Each number is 128 + 32 x the weight over its row's rms, rounded and kept within 0 to 255. Layers, rows and columns count from 0. Numbers have three digits each. The size before them is the row's rms in percent of the matrix's.

# k: layer 3 attention key, 1024x1024, rms 0.047, rows 862-959, columns 768-799
# q: layer 3 attention query, 1024x1024, rms 0.0477, rows 863-959, columns 768-799
# v: layer 3 attention value, 1024x1024, rms 0.0468, rows 832-914, columns 768-799
# o: layer 3 attention output (transposed), 1024x1024, rms 0.0434, rows 832-913, columns 768-799
k862 107:222114115065121191140158092097162105132116090185118156171150097046165144104121128070163141150130
q863 102:106102105114126119155149120095155130114141109139132119132128089191118090151092114174088158127148
k863 106:151187126164118121085128107163101131165065077113129093084125187140090129093119096135104183127135
q864 101:191099154147170143129125118143107112151085135176112083135067127142122147190144103145194162122122
k864 098:190145128114165037130092146122101127076136126086078151130134129138133174128173098091109176148202
q865 097:044128115096130105088105160127111135145075131150139169138051124148174105091149101097135112117154
k865 097:078119105122143150131127133053094091154153100135109148112190121091150140097147120151127105156155
q866 104:184103086156122090104131140069131088117105134116125145125145141112137122136142130075160097099182
k866 104:144135112084120122113162082146160107083083142102114147178155118121152124075174132128166102102101
q867 100:034107135121083084124055095123150124111102164108134040133086165088161141165112140145113073121153
k867 101:121144150162112131144149126047111112125119100113147072075140117143103149135100105157133138126089
q868 106:124090122128113110118203128160153126075168151124110085156128110088121122101137166083158103163198
k868 107:143140190111200090127171125144123095132155112199149168206143154076124148149132126086092125081101
q869 103:209058151098144170123107149125084139094148108099165081135147103038103136147103125122103145142156
k869 103:115146140093088101120064099185197111150113148129112190127097119151112146134153179067086098095102
q870 108:125107074104129097074126103145140078101144124201102083160126118134095107101101141158138108165121
k870 109:098173091077152079134155123148065176117097164154192159152166149087140156168165130075084145187166
q871 099:118108167152108119124121124125134125145152129146129194163103180115146104166125124123079168149201
k871 100:080164128149134166142124116106129150117133151098171142105127162086141185116144136197200097103146
q872 098:169101119133160143061136128071166181110081093134104163127191095123112161041190107148108044140106
k872 105:135140167116145110201107091150102159135205110107121106107163148115098054125102106054134149160130
q873 100:106146121108103157139171139154062147101151141096146175092129143146156045109084064202123179150185
k873 101:120127075124084182131165136153194019150043145144177128144138069155136081143121069155149136124095
q874 111:087138077104137082164099110116082111139087172166175132092138107096169075112135143089099135180134
k874 111:147172132113135130106147136122122098106111144123086172152106122176181139127119130112128215143149
q875 105:130063066076053095082079123116101106093151112121145090190123110093122110106173166169109084102080
k875 105:113161170104127147146120132081104094196070077101166088111070110125136131146098133108081165138128
q876 102:088081143127191108128137074086107130097093131150208115090147166134084153100152140171116122182119
k876 108:140120172124167089139135117183104170095076148124156154167141107159098140080180153164146132070151
q877 104:185161116135164141170123126139159150092180105151182167142183150125136090160104100161124147153096
k877 102:118156152091082090141145108090164073102115096173131115106113071140179109150127130165087133137133
q878 101:068108132098110098099080205161208101150154185124196141137175119133105102147150116145111124086166
k878 103:138138086126101160079177153089085124129116114145080194083116077124078124124194076143117127107178
q879 102:162187138128104135152105138111136137133169154129115135175125133058110160137095117119065124154126
k879 105:111175159088144120124199074193119065163143141151098096117154143128120151192111181097139116107156
q880 096:167170159145133155140133099096134137102124143124159112139130100124157136129146108111167111109177
k880 101:109140081067104123128090113143091150120102111082119082109131167090108150130144126170128134056108
q881 100:090140128118122123106151096144085158082128099116082134127161142107165138104104090129174140158111
k881 106:088103138119146124107146097103157150145125080153124090128170123136146144078159105170141109187139
q882 102:122154144114102121060128153118122092117139087116171130106164075105093098145112090165120161154186
k882 104:152150175109139073164076146122125162145161122096164146156154189117109116135132117103127137179171
q883 105:138103114156118116111141205152141117124132137123107137177144077122113134149036143109151109104037
k883 114:107097094129127161146102061131131112120116087145152150122139178144144109132152109128099093158202
q884 098:094111126091098072121141173156161170074132129178100123209088111161121147179120143124061148137128
k884 104:207082120121147179133078095145143161106121168082161154076117102133135201150132138122080153148172
q885 104:188149060139154071133112114154097148108154115148101173164091152161137135079132127138150068138112
k885 102:055172134155155129128200142072140088105117156081142194110155120099151157104098047134146128112107
q886 105:134127179089104168204080160101192088158141121123105103091124163171116114168126137158112087135088
k886 103:142082168156188124092127124147138118076200072101127136098113117090127147142191091132131105175060
q887 103:160130167134099167148060158147094096168123132160137117169176071159120061170115117075129116102163
k887 101:100122121096137149145141101169159085131135149083092136174121129068173099095140100170120078086129
q888 104:101041167095098144158110150150157077153110202183060104124169133189138110144168122098129145106157
k888 106:100136127108129189148112151120118124123152116144192114113155052102112153144130113063108122117152
q889 099:126163117086132098144173066068159128101100148078134133124120111109114120099158095080102140115125
k889 099:093173122156153126159074131163089138136124124141132081215103133119137171081137159080109149128171
q890 102:129125087164188087155121142057140140163168163121167127176120135150162126175091079119138103113108
k890 100:077143127189067140167119122082118163174078154091120128142112189132170169153146179065052127187102
q891 101:157116179107140159168149183115162126167144106139169135086086156140157156108151058170110067122070
k891 106:073119097149169146107108152135112087084086072160170227151127172140145136103146134106146117104120
q892 107:139122153089055116093107194144070130162106142172166144122148180072101163152145152081076185103114
k892 103:146141133160135137098190137143099136066133109097172118141168103094107085115080173169177090173119
q893 105:085124107080126154088124125143116102157167128118157090165098184177094136119112168120164136156112
k893 107:122109135073082066192096195094169100128157131144151154147147125161119097125122115109142190112140
q894 104:186161138157125054153103141134177139076057169146082189133143144178125084148109092117177142116146
k894 104:108131127125194077112108133148094145108133107111132118108098141109178109130173200122154076044136
q895 104:072155158124104130173082081076144085109087110158131164151115139122144167119132162093066085073131
k895 109:151123174149173118167199099168084088158121107108117168084121130176090138048139122110174197120074
v832 091:119139131161096109089062156167080162127138135103135164132104141190140183122151133123086169124116
o832 086:108107150147089122090084196140147161138111142096144145136169107127092127150134149102138190110131
v833 095:077159109091078125112140130142144135156053150080166136135121133149157153154141125194137117164131
o833 091:090112087160133124168102189166148160119131167177076069151166181146138095158120126148097186096133
v834 090:048054115066119131132098109126171115112141143110156142158180082144122132072150093193169099135169
o834 088:121121044205121113120137143107138125097125078187129124181079094133101098122116165150155168102123
v835 090:181101097145102148189115126107169151112154132092194096145152118144169187198159138108111132144173
o835 085:163085171094164094110110125101094130152121168101121114095094092081076112127125123135158119152119
v836 092:151098110128122121135159072216134192071149127154186182189143174098164113128195117117146106167123
o836 090:150143104140103153057098118127067103152153167118145078037150097136131087114123135179095135120173
v837 091:149154103105136144068050096077134133125174090122145135160190130136147141166074167127077090103127
o837 088:078126126144146054125120140129111162136127115154093102143131189153028177118207135158203128086147
v838 089:146102124082120102095132104114142100120122147168106134140119141114158141141106122145132171121048
o838 086:164105066135105156116181163102113107147129109183101139131112098157081120144123100171171131093132
v839 088:151149181167126075143078080130054144088137198086130074128157124096145137093158171138119131116131
o839 084:114132115103106165153138113126170118131161086118168117108100105166193037145117137119143123167064
v840 088:150071176142116118157114113072078172122181087101124068114104147159150117169156079092139197121169
o840 084:165225124104117096152096140128150057147128146114103120127124142115098087090142158098114158089148
v841 091:128170130079168107132170121135110070106126149080054130141186123113177155145122184157134138141109
o841 086:061150135103140198077110122157092153148164109196199154100118142129132067100176145075194134168118
v842 090:176135170118095123158151106090144080112129140093142136128099068133092129108145119185142194193116
o842 084:115104157094131176123106141161119159141128100150155158116133160152115103137132128131146087066133
v843 091:137141138186109147198063124161113149132137135144173135153099159138142155140151136161183089115168
o843 086:123138068131124123137132201124180136157127106057087091147116148136137179160152164211142174146135
v844 090:105171076120135115123156122116111124105160098099149191148122090083084083124111156147189181117103
o844 088:123136172147128158092138147094163079164118134164098118157149133125152104160159106149144075167143
v845 093:061060124110157113139141163176114134113133044132132166149092150144204129160088194081096151092065
o845 091:204150169109115137171079120102157107129158140109077136139157101122072077111098100128125114115125
v846 090:053070132139114085126083092132138160185091057110117080122148110145092087116115129112116142090195
o846 084:107155082150093175137144148153079128035095099172129141124128165133166163059144061125112141106106
v847 094:138042081137086141061188084156160102134094092111123095103118109120141140176142069112091134138161
o847 087:141199153126094186142100184080137129092171164147130204044113125174082149153214119123144106103096
v848 091:163078141197152114142110090157147165098206142133141090120082117136174101115133123145108153111132
o848 088:138158144064170124173162157158097125175090132154178142112179164143183136175165158119066135125147
v849 089:119172040189143129112106100127127098140095131166134112092173155156163108129132147155155100145086
o849 087:104098127090175154117111107149117085161117085055138123151134109095082173075140154134109098084134
v850 091:183133100133137150082116092134135127181113151112152098110157107158049130100189149122150147164138
o850 088:167114176150194137113138056160100065090173115137124166116097102131155128142143086142144099118122
v851 091:116110079144127113148135083118138126149163153150105122162157164135167151100108115092096127124118
o851 088:116130094089123139112127168173091183125126143138104112063192103108096091170143197108153126151133
v852 090:131113108158145156060136156110105165089145135091075109055134138127116108145120158107095117107127
o852 087:097164061088103119158148106107160126171130066147132127229113165153146111158150115146135169113174
v853 092:134132164130118138163114144060133154063198109066104113059136083110155113142159105181158071085115
o853 087:122112158156130132120176097177111089110076169119170117133109165117146126171117137074124120165153
v854 092:125093112156168106140155100131120150138104126166148148140167136192141137167121136093119092165063
o854 089:090194099111156112084106178200093145153121104166109122098109117069107063109104151146123075119130
v855 088:144107111169145152133148144113122097092106189153167134192126071147152095106071117166133078122176
o855 087:097093152134167107123151141138139121115137107112085096082119119105096142088194095126161166110119
v856 101:167154149165131107136179135112092142109135142124167118102188121128086118160078129150144102123126
o856 099:119179159110170177077122134139079135147144098088104135167148144087146084101141143117177142126153
v857 093:063135078185093116126171142071157132162087155142080078101122155127115107120152136189157147183089
o857 090:075113148074115128093143152101132103159133116085105102137088138135108120164116156157129151108113
v858 093:100135167088129120186098097088104134147055097093130133134121109124081099136108102154126119117159
o858 090:148111112074140146120127126110133128107086059099157061074079175202176139141147114152103119145135
v859 087:146116095133165173106138161132102159154104115145083084173142111199074159148080245105074076141200
o859 085:144116096111131101087093124119191103121194086113148124096141141101083155138157084113144162103112
v860 093:120169148133096134084148123139115143106112085105079031081178163153150146178113170163075122157072
o860 090:138129135161179048114101097110164215093120102124170216171078151093166169124182072115122165086094
v861 089:132162100084094124127135082162119103116102149138083143174099132128145138145135121139181128158105
o861 086:107172106113064095113113110176102160099172121113094115079148103119136113146130099070121144127112
v862 093:137141116114123135164196134104152117088154094142091129163162074190107166106133132136076143092157
o862 089:110188136140190077085073134193134138089131155155131108082099166099147101126052139111102141179120
v863 093:064127147102098159145131193058088150113164128125130144108156144148120184170071127136097160082100
o863 088:131138098073119179144116121148173110132077108124123094148161144112152155162182190119149065132145
v864 091:132124164066142160105111138133157087100104101115148086138125102099149126134139169171175159197131
o864 090:078146125159141087154106169125133162158141164129102114124146188133139115169132091085107153121099
v865 090:131078150133105147125140166111157108098148107157144137115153104115169116124143110095109152163094
o865 088:093172166186096152147193147158131165136189101064116094129182100181153120108051074139158139101115
v866 092:127161148141176124139171119101102125139187072156109154150162071131093126144114184122081147081108
o866 091:131038113114136147112090177132103104077164156120130178093122099131134149100128053102177132158123
v867 091:074126148194064123134149074161134165081104111097120116127112137081176081177146099169129085108122
o867 088:193148213094085117135093073133115130125144204049157105039135155104092163203092074116131167154070
v868 089:148119082173140166090067140143040181167178132184131122146127113179121159150109119150142182132137
o868 086:184139171133111107119136105126165129100052130076148178191156085129125101151116117121140105146119
v869 096:119137122127089157185120115139101128168116163133131107099173102170099133063127140063183116145175
o869 091:102165141159130142077109126135163085079144091089151144130130116160151094138161119107167156163089
v870 093:127115133118149164173156064160073118121162083100109073135112118150164106160157109150148139115151
o870 091:074190105213119132138052118114168127114100163113150166121175162124110136162169142052108087126111
v871 088:161161142101101097096124193207109171098151128081138139156086201130179117190185124125134136173060
o871 086:128153196139180114160104116128130147162103162197135196173152140139053147149124124184125091176142
v872 090:126110124136104094078114170160158164168091066174165097201195160070041135090095097114129128133121
o872 088:142108107140130193153176213078125119142125150149071150095093124182094105125126115107139138116130
v873 090:088102109142048139213203139082202119127115174160169092110115143192170151165140108131129103101149
o873 085:160156176135145136086138113106069158153128144145135151077128173120098091106132176185108087067103
v874 087:141110115169099104127136114105154129106120142153206091130102097161150157151079141058136105145166
o874 087:145148156051162150063171151103134151111118089106145116159133204176067113137150112125107142125082
v875 093:151106145147183174172133098075081079121103106136111136100095084104140120149095147108130159121110
o875 093:138069114151155142111086172145145177106159150075131164137113156165126160153120083167124130085085
v876 091:173135144141115168106155121088146128126118123126105135165160119125138127113075066163132139102176
o876 086:050070091142159148143100078184081105161142133139124161103139120137163145124127121112080128121154
v877 089:126073142143165146124153094175103125077134116134169170114126142120064032111137106036082182142151
o877 086:142109140174052131161113129077097131160136096140151116094112086118120126139126146129133074093099
v878 088:097149132093118080131137130100115115122125123097158103125100075152066157113144134147094050130171
o878 082:140166127063166166123126172097111119141160086084114086156172136116172137071103098127113109135134
v879 093:157128137121130102125167172124089106141155148105111119061127076150139113136099075168064110105108
o879 089:146125128054091113081122108145108146123122114080155119135155147146112130176147133158140100127158
v880 093:075168204132092081092102136099146125120115080155131148112113136138135119112091098150131070106183
o880 087:171126095129145172133150115173122130128133119101123111134128135150168128079124137111131159178134
v881 091:142123162148079174158066107171151134159147109076129163099144106157119151125082117174137142187105
o881 087:150044218137156112130136115123153104121118210061140126126131188119129060087180151078153169103175
v882 090:136157133164133106174145107153163116113146135153132136108129088162099153181151083120165124101140
o882 087:099131110116186085103139084083093118104140118138107098133112104127182153109152154127129110131112
v883 088:153123158131112166082178108151137110150134070135103149118163124123105077132111075107132120116165
o883 086:119122129091231121175088124173138162107159138129104115128136121118133147108132129157135119134163
v884 086:112044116144116106102156139109139153160117134134104133156129128114115167123063153147146161122113
o884 086:122152159169099082152080179101124096134120143147096184108113198130123109134166134134113149199137
v885 090:138090166136156080128151101179179148160125195070118066107113122155136085133141073150176153111125
o885 088:164088156146132124076116118130068155140157147152074148136151151154178144128150165130134096101111
v886 090:106170118141144090135144142112091153127106147101085113163116141106093088151125175106103145146136
o886 087:133108150103116133147171119147131080115154136162103166146098188070153082194193056177170085129136
v887 089:091110109167126137146123093156186127098136092138131216125102103091133104110168181159152125125058
o887 084:153113046123099153137123108138141113152179126089120094075098199091117086148105068122099106181161
v888 090:181126105152119098096120125142128157104148145140122163159165168086141172076108120090131162070101
o888 088:099124187186088137111101170149058111154156107095153107087091143061148110085102112086151137089131
v889 094:094172069148155103100124177118131126136176138144232142157097166100049041088131114132092161108166
o889 092:128079140145120146039143111099131110122117070113072110166177078160155156094133164042163117140104
v890 093:126090149157133156101133058114120155061153115111099125179134145137128131059174196143104138152110
o890 089:085110136164097101139143161141052136094094135148077154114127104151082099102096085111086137066114
v891 092:090099143112135172151128166092128161109127119084124086041093069096129099121127087145143077146184
o891 092:161145124135131193122128157135124170096121109097140045161162146113158145119115155071118152152104
v892 090:046086177104124127140123116061111148083139214170162107101112164076150140158122088143112154124088
o892 086:136181090069138069118102162140075122170097118092106086119115152172054152119157182074078138184150
v893 087:118114119148170144130110143109149131174131048120107099179086149073084123117198142149162099114109
o893 085:088106114176150159069219164121107062093140162132180121095118117122199200105139166085113060096155
v894 090:147105086068154148100115074141132042094131104130078161204185142126105151098139116143119126096169
o894 088:143122136156055100144173184079213102096165124119150172079113081144157060185104112099133091145112
v895 090:100159115107096121097099108165147113216137122139107112085082094167083139152139080085189140169133
o895 086:169149135126142124136139164108114077119068141173110134136152129149118119103158175112181120089157
q896 103:134140130114160086099116157129078180106128131114155153164145151181171091150079105156172162110117
k896 112:130145117123116125165137061118119092093115094141097129188139091108146061082174151122135114083120
q897 098:164168099094131144073109113089110104132148132082204142107165135117139134104074096194112139107124
k897 104:075163106096180109146170129138154111093131079078145107095098077133143132170121082125217149143159
q898 094:107121160119109122121101088196118144138063170097081164122113094072117079104114168105134083130097
k898 100:157157163177162104110153131142193154155151138161103180094168098155093048125119142108109158178119
q899 089:126139132101102109131111138081123089166188152124200137178174105108099104127103087114115146138119
k899 102:074135122132125177114122128142078102071118102150106091063089045158148136097078130145120106122094
q900 093:187125108161106156098131158144137151094135165159135082093136155136147142053113152114181171112180
k900 099:069125125092174092119099156142138054126140097077143078139163077129169113138081182100198159147171
q901 099:154162072123110108087105177114158163159134149117143150107124110113141109138101174179056084135091
k901 102:153132152091124116100151134181127064118192138090052105160102152139179127114140068156165146111165
q902 090:088138125151097160135051129131162147096131111126133134173148174100127136076085130129151115100171
k902 097:107139120167125118097087135150081106113190161104096145123078094135128145140151107110097120111097
q903 099:130149123133113115203162104141124106181149097146173126124142148110108126094051109131080089104155
k903 108:115134143128162123088070151140174122136160129079078114154130159113125115063121133112154173162090
q904 097:137095116084137101176149142151082110135159102142129111172110092126107132152138105168110099128124
k904 097:130127165166142162151123111079159146143072167163125132112206197079088124182126114111039077112066
q905 100:135079132157116145110175157141063133137145145213087153114127182092134159113132142194125210137135
k905 101:108109090102159103102169165106129171106130132150064171179138072165161119170107074157140075119167
q906 109:119128167129147132071141107117121168166132085093145123159117092119151207109111150098138143130130
k906 106:153063131109176126123123171146224104113144104159087120087132134173130189062056140140138167149124
q907 098:132154082160112184142100138118129046141076129107109127109076145108120083094113100169160176117152
k907 102:151159123078119141127131123156153176105084111056078118168168194141111161041151180147167108094139
q908 102:096122144164086146166127168112134126148083145122147167194206153071143109154085086117146109138114
k908 097:133098135076149145109126113078137148177104124117105105136079175140116109103098104138135071130161
q909 107:097095109165088068153111130157104135151172124115070150140150104165080169215107130110163135133133
k909 105:159105101099084103153125122092175128111090154118125093163154163139179196132065140152113156146132
q910 110:115114127081089149056103104148085052135121126133148055137083122137093149101142102105186133137148
k910 104:120137123141148153109156126086109166166183116092128154068154092111111094146106141091088102177100
q911 100:115109107127156111108114143123070153123119141154149087150198140136137145129102113066115068097062
k911 097:163153049122091090156119039155183159145107118176109192123137116149164120141153180116131148145138
q912 101:118132104145125139159078117139093142087149115078109154095101160104161101180124106166146096098110
k912 097:143122154114189150085173140157173134109096099114107113124067093101175155085164089146157143136185
q913 097:142106131075107130150192109150162173122143098153115091091136126107167180124177095139112175112140
k913 099:101112189131083117122143108164137170178160126149137174149107096135104132202071176110090123142125
q914 111:114141105091129112121151094182106127134089137130121123073153127160110184119144140102177105075209
k914 102:173148120155077123115156169122083152115100121099134139136138104128120202147188114100137109179132
q915 102:120101136113105133137103091111081119096097108132080136156093151157128167063093166189195181190173
k915 102:188116174156147128123153127164075127097104148092163100127149089204145161078131114151184175123129
q916 103:077179133181159120124128140158138115079141136168114097137091133099111123133130140115154158095112
k916 103:147127116105136055143139094080124122136119160096102108144096162131128154098159097196178125150109
q917 106:119142111139098114160073122130055146111159107148117110165146096121086163105172126088126153130103
k917 105:180174154188188149086123107120144158102125113147047130056185109104102119134062140100174138145105
q918 103:181168128181077134078120149123111102136129134140161148148132128137120145100155120103125100102153
k918 101:111118199109127144133134174141091039118157130123164066154059141063170086139155100138126117200111
q919 107:127074107053167102062142145150121150179111128085153094127102084112112154154077086157133109138093
k919 100:111145123173157181148158131127134136135147121179116108158141215126088151180134113109168095111113
q920 105:150137117088098124117128119126156153093072107101168091158129143091107117142129118103114177170095
k920 103:155154143130077066110119082115085099141177116102129127038120101118136156193151112082158071204138
q921 101:144137117065138112048161082108127154129157130156130141160105121156086136104165147115090143113070
k921 101:139065158095085139082114103176144115104143138126135148085092130108113090091133153112099177166146
q922 104:172170148137131165115127152122113155105149093119132131118112181113132161138153131098175086179082
k922 103:107137095139123145113105173110147143130208162143133157112105115171187137120114067143151178114064
q923 101:124121124106145124141115113119065081125099117156163098193108114138046120126156153140073151074176
k923 102:125134084088188106182108121087161146115096150076128140064124078152127115133153101128166121127139
q924 102:077145098027112125030125071120065131072158166188103114111139084142201131111172169198070095156111
k924 100:202154170136121159178157103080122155100159153088103135131115084128124129162154135133127109084104
q925 106:120116096083117058113170150130116125133123117135132075174150132179115123128122171127096151167107
k925 098:112091154126092151158146111144133129106140150172145181153168157135038151142121083127098086142170
q926 107:112097140127141124139150122123096146143152058116131114190164146173082080122135154108124104111153
k926 103:094083106093137064112168057102103038064125092066153149125168144153112161156148135104131089191167
q927 105:124129113105133132133126130147120085133134156157088135114115130143113084191175104118190078169159
k927 101:046140088065125117167088161170110131128147098098106120179146143110107162137112151144147120124144
q928 111:163087130105079108112091128136195118114107123132128165166095134155126085144172203060112109206044
k928 101:098140092144061206140193087145146136110115179168128144060136112119140156138163152129104110160077
q929 099:140097020124136164143137120114088187168128133154100130185122111142125134151117122103139137180096
k929 102:091154123111052127171170123114133133164144142108107103120122180160151095112118094096102141110163
q930 106:143126110131118108148162164113136132170057122155140148199140202131167097128131149129199103111156
k930 101:096187135082129148100133116120122115134129141093130143165098193143066089148195097094138137125081
q931 104:124091165124147100149106205108169127185117148154177119134101178124169137133084181120204129095107
k931 102:156137157136140108106140082097085169167083086121041066169198100134187074094113104109175118152088
q932 105:136093139100121146102193092107159110111005101140163145128114149162127139138135125103138153087161
k932 102:080128071122065134120086124130120124132162150086120094113166110123151153196158131176098149117164
q933 100:156165085178087131159074118149114141128114140158139138101103148151127116098114109144147156156125
k933 094:185138175134104133140183097127131109061117180117184164128128147197130191094043113177121108113132
q934 103:124167184143137151138108093153120166120089168137175106166085175121129164078124106103123101086122
k934 100:118100092088117157144141154156119020102092116079144095060108175142173109150151142147122146115080
q935 108:095134193149142144165146133135112083090125085134132130132134139110151159178126161139137126141170
k935 101:167150143131068147116142112106143124094100142146153161138131126134166074121125114171093190064146
q936 104:085108171097144099106152143188095131132104096140065170091133088156123140120085161150140143109111
k936 099:139154142058128125158113095114125131126109107088152140155125058176066149127059114093164087085067
q937 099:084162059032107173153098164117195104117066087167160219156120123082183127130136173116074109194123
k937 099:137131169185144134139182116152153140114112160144092073173093142140064142118186102170137188118163
q938 105:182097109144130160102044103143129095084110117167070123139115187126096091069106106105133159136141
k938 105:161110083142105102123117146120062150175091168112114082075094146173196117175122092109139155095121
q939 105:168095151103163132120077099184119132150139104150157128146153080106101120194148081108132192117111
k939 102:110076155142069159151166127128122159126104133107123138174094115124093092150143144140106113093101
q940 105:124064116133083149126122104105067138139100123108184126142153105105135081116134117122126088068124
k940 099:130108073146095117113050115149107115137140122114097131102155157144164172154140107138115075134095
q941 106:145113192175091178148060128116114126141187135170131146130107070168147139126175127121131116133042
k941 103:069116208063160067114145140106124127104145111103129137105175094139136151121109135174130160124144
q942 101:073220178138088137138104165125113109099152120120158104171100174121131114146121149143143135157107
k942 099:098096127130134104116181082076190079105159134112119094143168196096119114117163092148125117080084
q943 102:162195108115162162118165135126118156138109126089155076135116107145137151096133108125105154100066
k943 101:140131115192187065104149082129084166126173128038145109128151151136120091155137135122142142108139
q944 104:135122118116136165122129128141128123179136071192115085123226116166114111180072124094163095132188
k944 101:051128105094146155185078124131154135111168093112131228127061174132103145091168121110135090121151
q945 102:148129168111086110177150111090134117094128177104108124196084117138175121141156141129131118158167
k945 097:123138106151137145156079077113128128094031136133118132133131165124135122112150101130126170172045
q946 104:154110096110096179103174156140135117140144167098140118079121143111132112160121098111142098131112
k946 098:118130135161150136098107134109180087097164117142130097142128162128127191176164099175121140115182
q947 120:121143138142076140099164081110134131138143139147139123155154113172122119109132099123131135139092
k947 105:071156117127133111117113097076106118082167097109100155134213115151111147118166162199145129168150
q948 100:199131086116083132118146120103165118110111069098144142143111166154149146126128076169157091223119
k948 104:128091139129113101147093122182175170123103180202100124111167159116131098173172090181162108140179
q949 104:144049089087142166067159121121150139207143097113098059132130186111098114105068150117086111095109
k949 101:084142135146159075169105129117100149125127114166114096106154128146214140122134134134150065109133
q950 105:138102194124090132097110124134138130157138108115139078113104178137120150093093183156075157117145
k950 100:102142099166123141155143116141172047124179167160204130181163135109132134128140182164093200159171
q951 100:156140079108142157112122140119134125129153091049067168146172110213148081161159124148091081189140
k951 102:077109151157147106164081154151172114143103109179158071100063069162071138147136116136104179099172
q952 108:150102129190105113132107159107135098130131124124176143122168136124117153182146096143179125151176
k952 105:123157144124155158128176121116118106176128102179127097145161134118105070115068174092158093054159
q953 102:074101098177143132131144128118135101104131188154142132134179101169141124024116132136122127094131
k953 099:087060126104154114109111198119193112108126121113098109159124157060066165159118129110117095125092
q954 098:078147170073144233161148122092120146148063111031103132097155078199119070171139111171091131100158
k954 094:114149130119183156114102096099071141102160168158074168125157124142121150064108112140145141069125
q955 099:137177113098142169180141100136122105116122119040086117100064112141150141142144123071124143137066
k955 098:113050089135140087114169138074144096079169137123133127125147189134108158153107190180074136131122
q956 102:136141143121069122129141126107163114128135088125166118163078088106103090082119129064129110062160
k956 100:131130095126102172130176133158128128097147123123157154119175080119170152169172127139150186122120
q957 098:111132144102118074102086127137111097149124112102149122141178164117166170165072113169101145062125
k957 100:076120124133133130144202132140149069116128142122115134137143109069045129190166145155149133107155
q958 103:132203203131073107185201152127169157142109110185095160095160079159055141127139209152107119146117
k958 103:115151084163155150126091144163118062138121141102149112082143166103189110136123182149136208178124
q959 103:182116114105133141132060087145135133112084151139169146169149182097117144209106113121093101176105
k959 100:187122071142100125186115116176161137122150084112097144109132107145116112106130097123118136178187
v896 099:091104084051162094150155080064095149108104137128197116124100077178133126151181174143142116180122
o896 100:139143165149126146131080139068114117111062088159117082108187151141132165121133117131180122146188
v897 104:124089139152131208142116110108087061109170137123102088088126151106092105101167187110109096107111
o897 108:130143157133141110118123132168200170169162143128140096124093157126098164149105137165138139113097
v898 095:072125167097118059132082170082115114120098151144161101118096091141048133126102149117146122175155
o898 102:149137123099114130104147107149182097115141148181076137133179127170122095053045150098088130183165
v899 096:162112173169141128150130097137188088109102149129149154161073084111104139166128178126113129145149
o899 106:128110094085054143113187103090125147123115141156118138179140064145129176138106177077082128136145
v900 101:105179127146116159085175133147136110146106080124143152116143146131145145112101125127119095093110
o900 106:167092136113153148160156129151066184097146144078167153128163134124139122119194066100118095122103
v901 104:134114133154110104134125174086146143172077149080133064151119173125126205140090159162187190134138
o901 109:138153088172175124165131156149196139142108119167108115135161119092152164143166113139118098139143
v902 105:100091101167150147147162133134154169165084175119129142138134083090040078137135130134026116094157
o902 108:165148119115045132126119104123089138100125178149165065103143125180125087063128155141090069132126
v903 099:113102140207183161078132134074113172088145157144113168182131128168128073172112157189119123123159
o903 106:093115134098133143151145080195094091147157182149151077082115124102153147191113123097175195146117
v904 102:141124189148156131101083066098093144070155109096108136145147124109112088129142138171046128191068
o904 109:126091140138143107150109195063106159164137179123084106140195121102129114101196142119100084141172
v905 097:125160072133085145137102109158121145150108117046134119138151151135094176124163140117151114071080
o905 100:139117126109117128122184136126172093118169141165137132153097123170126134155147119159067171122120
v906 101:100144183111139120104072140138082128183179113194111110103165130146135095136128140163157106171112
o906 107:100153129099143163097063086125105133133110159124106072139061142133096134086118081128138090186065
v907 104:129165087116146065114142178170070108195079078116139122084154147091178113062149099167113110156137
o907 111:105119186093180070099086059168117074153169126178112081121097148169147143129136076159140135130104
v908 096:119147163077139111066114091097119090117102108099068112089141174092101111148109130163158163077102
o908 099:117229109165119164106102153109131154100118117109122130131129083086169145140130195107058127134098
v909 100:112137135076163109109159169106126092167082166125093099119133146091145108109094142161067126114126
o909 108:144101148128132156074134128164210160121057119168121119129106157175141118100134133147171082123145
v910 096:159102188118111131106065140103204151125107133078147132147132174139115153161168120100124031079178
o910 107:160174085113116118117160128153124176149140172193144122121151127104162155133063156141132132093104
v911 102:146133104157158120123116137110105118130081135110137152096085133128101130080059104107176108115100
o911 108:110161079130139112098134112139131172151100141140119137097172076167088134135128131145114154121130
v912 095:096117130097152106132098131151078162136145125173107113154114205155108103134096114116002138111108
o912 106:160070102101105082162193024109128149153148136077172161075083147109138123172062131160153118133186
v913 100:158201101117123075150154155117131121128056108159135139096137139136138114132101178159127109146153
o913 103:102105141125136102076091171170124113083137197179122114107132159110083109073095107083172138097161
v914 096:085091182103163123139167136147132133180121103110137090115138111115133117091120142097103088146117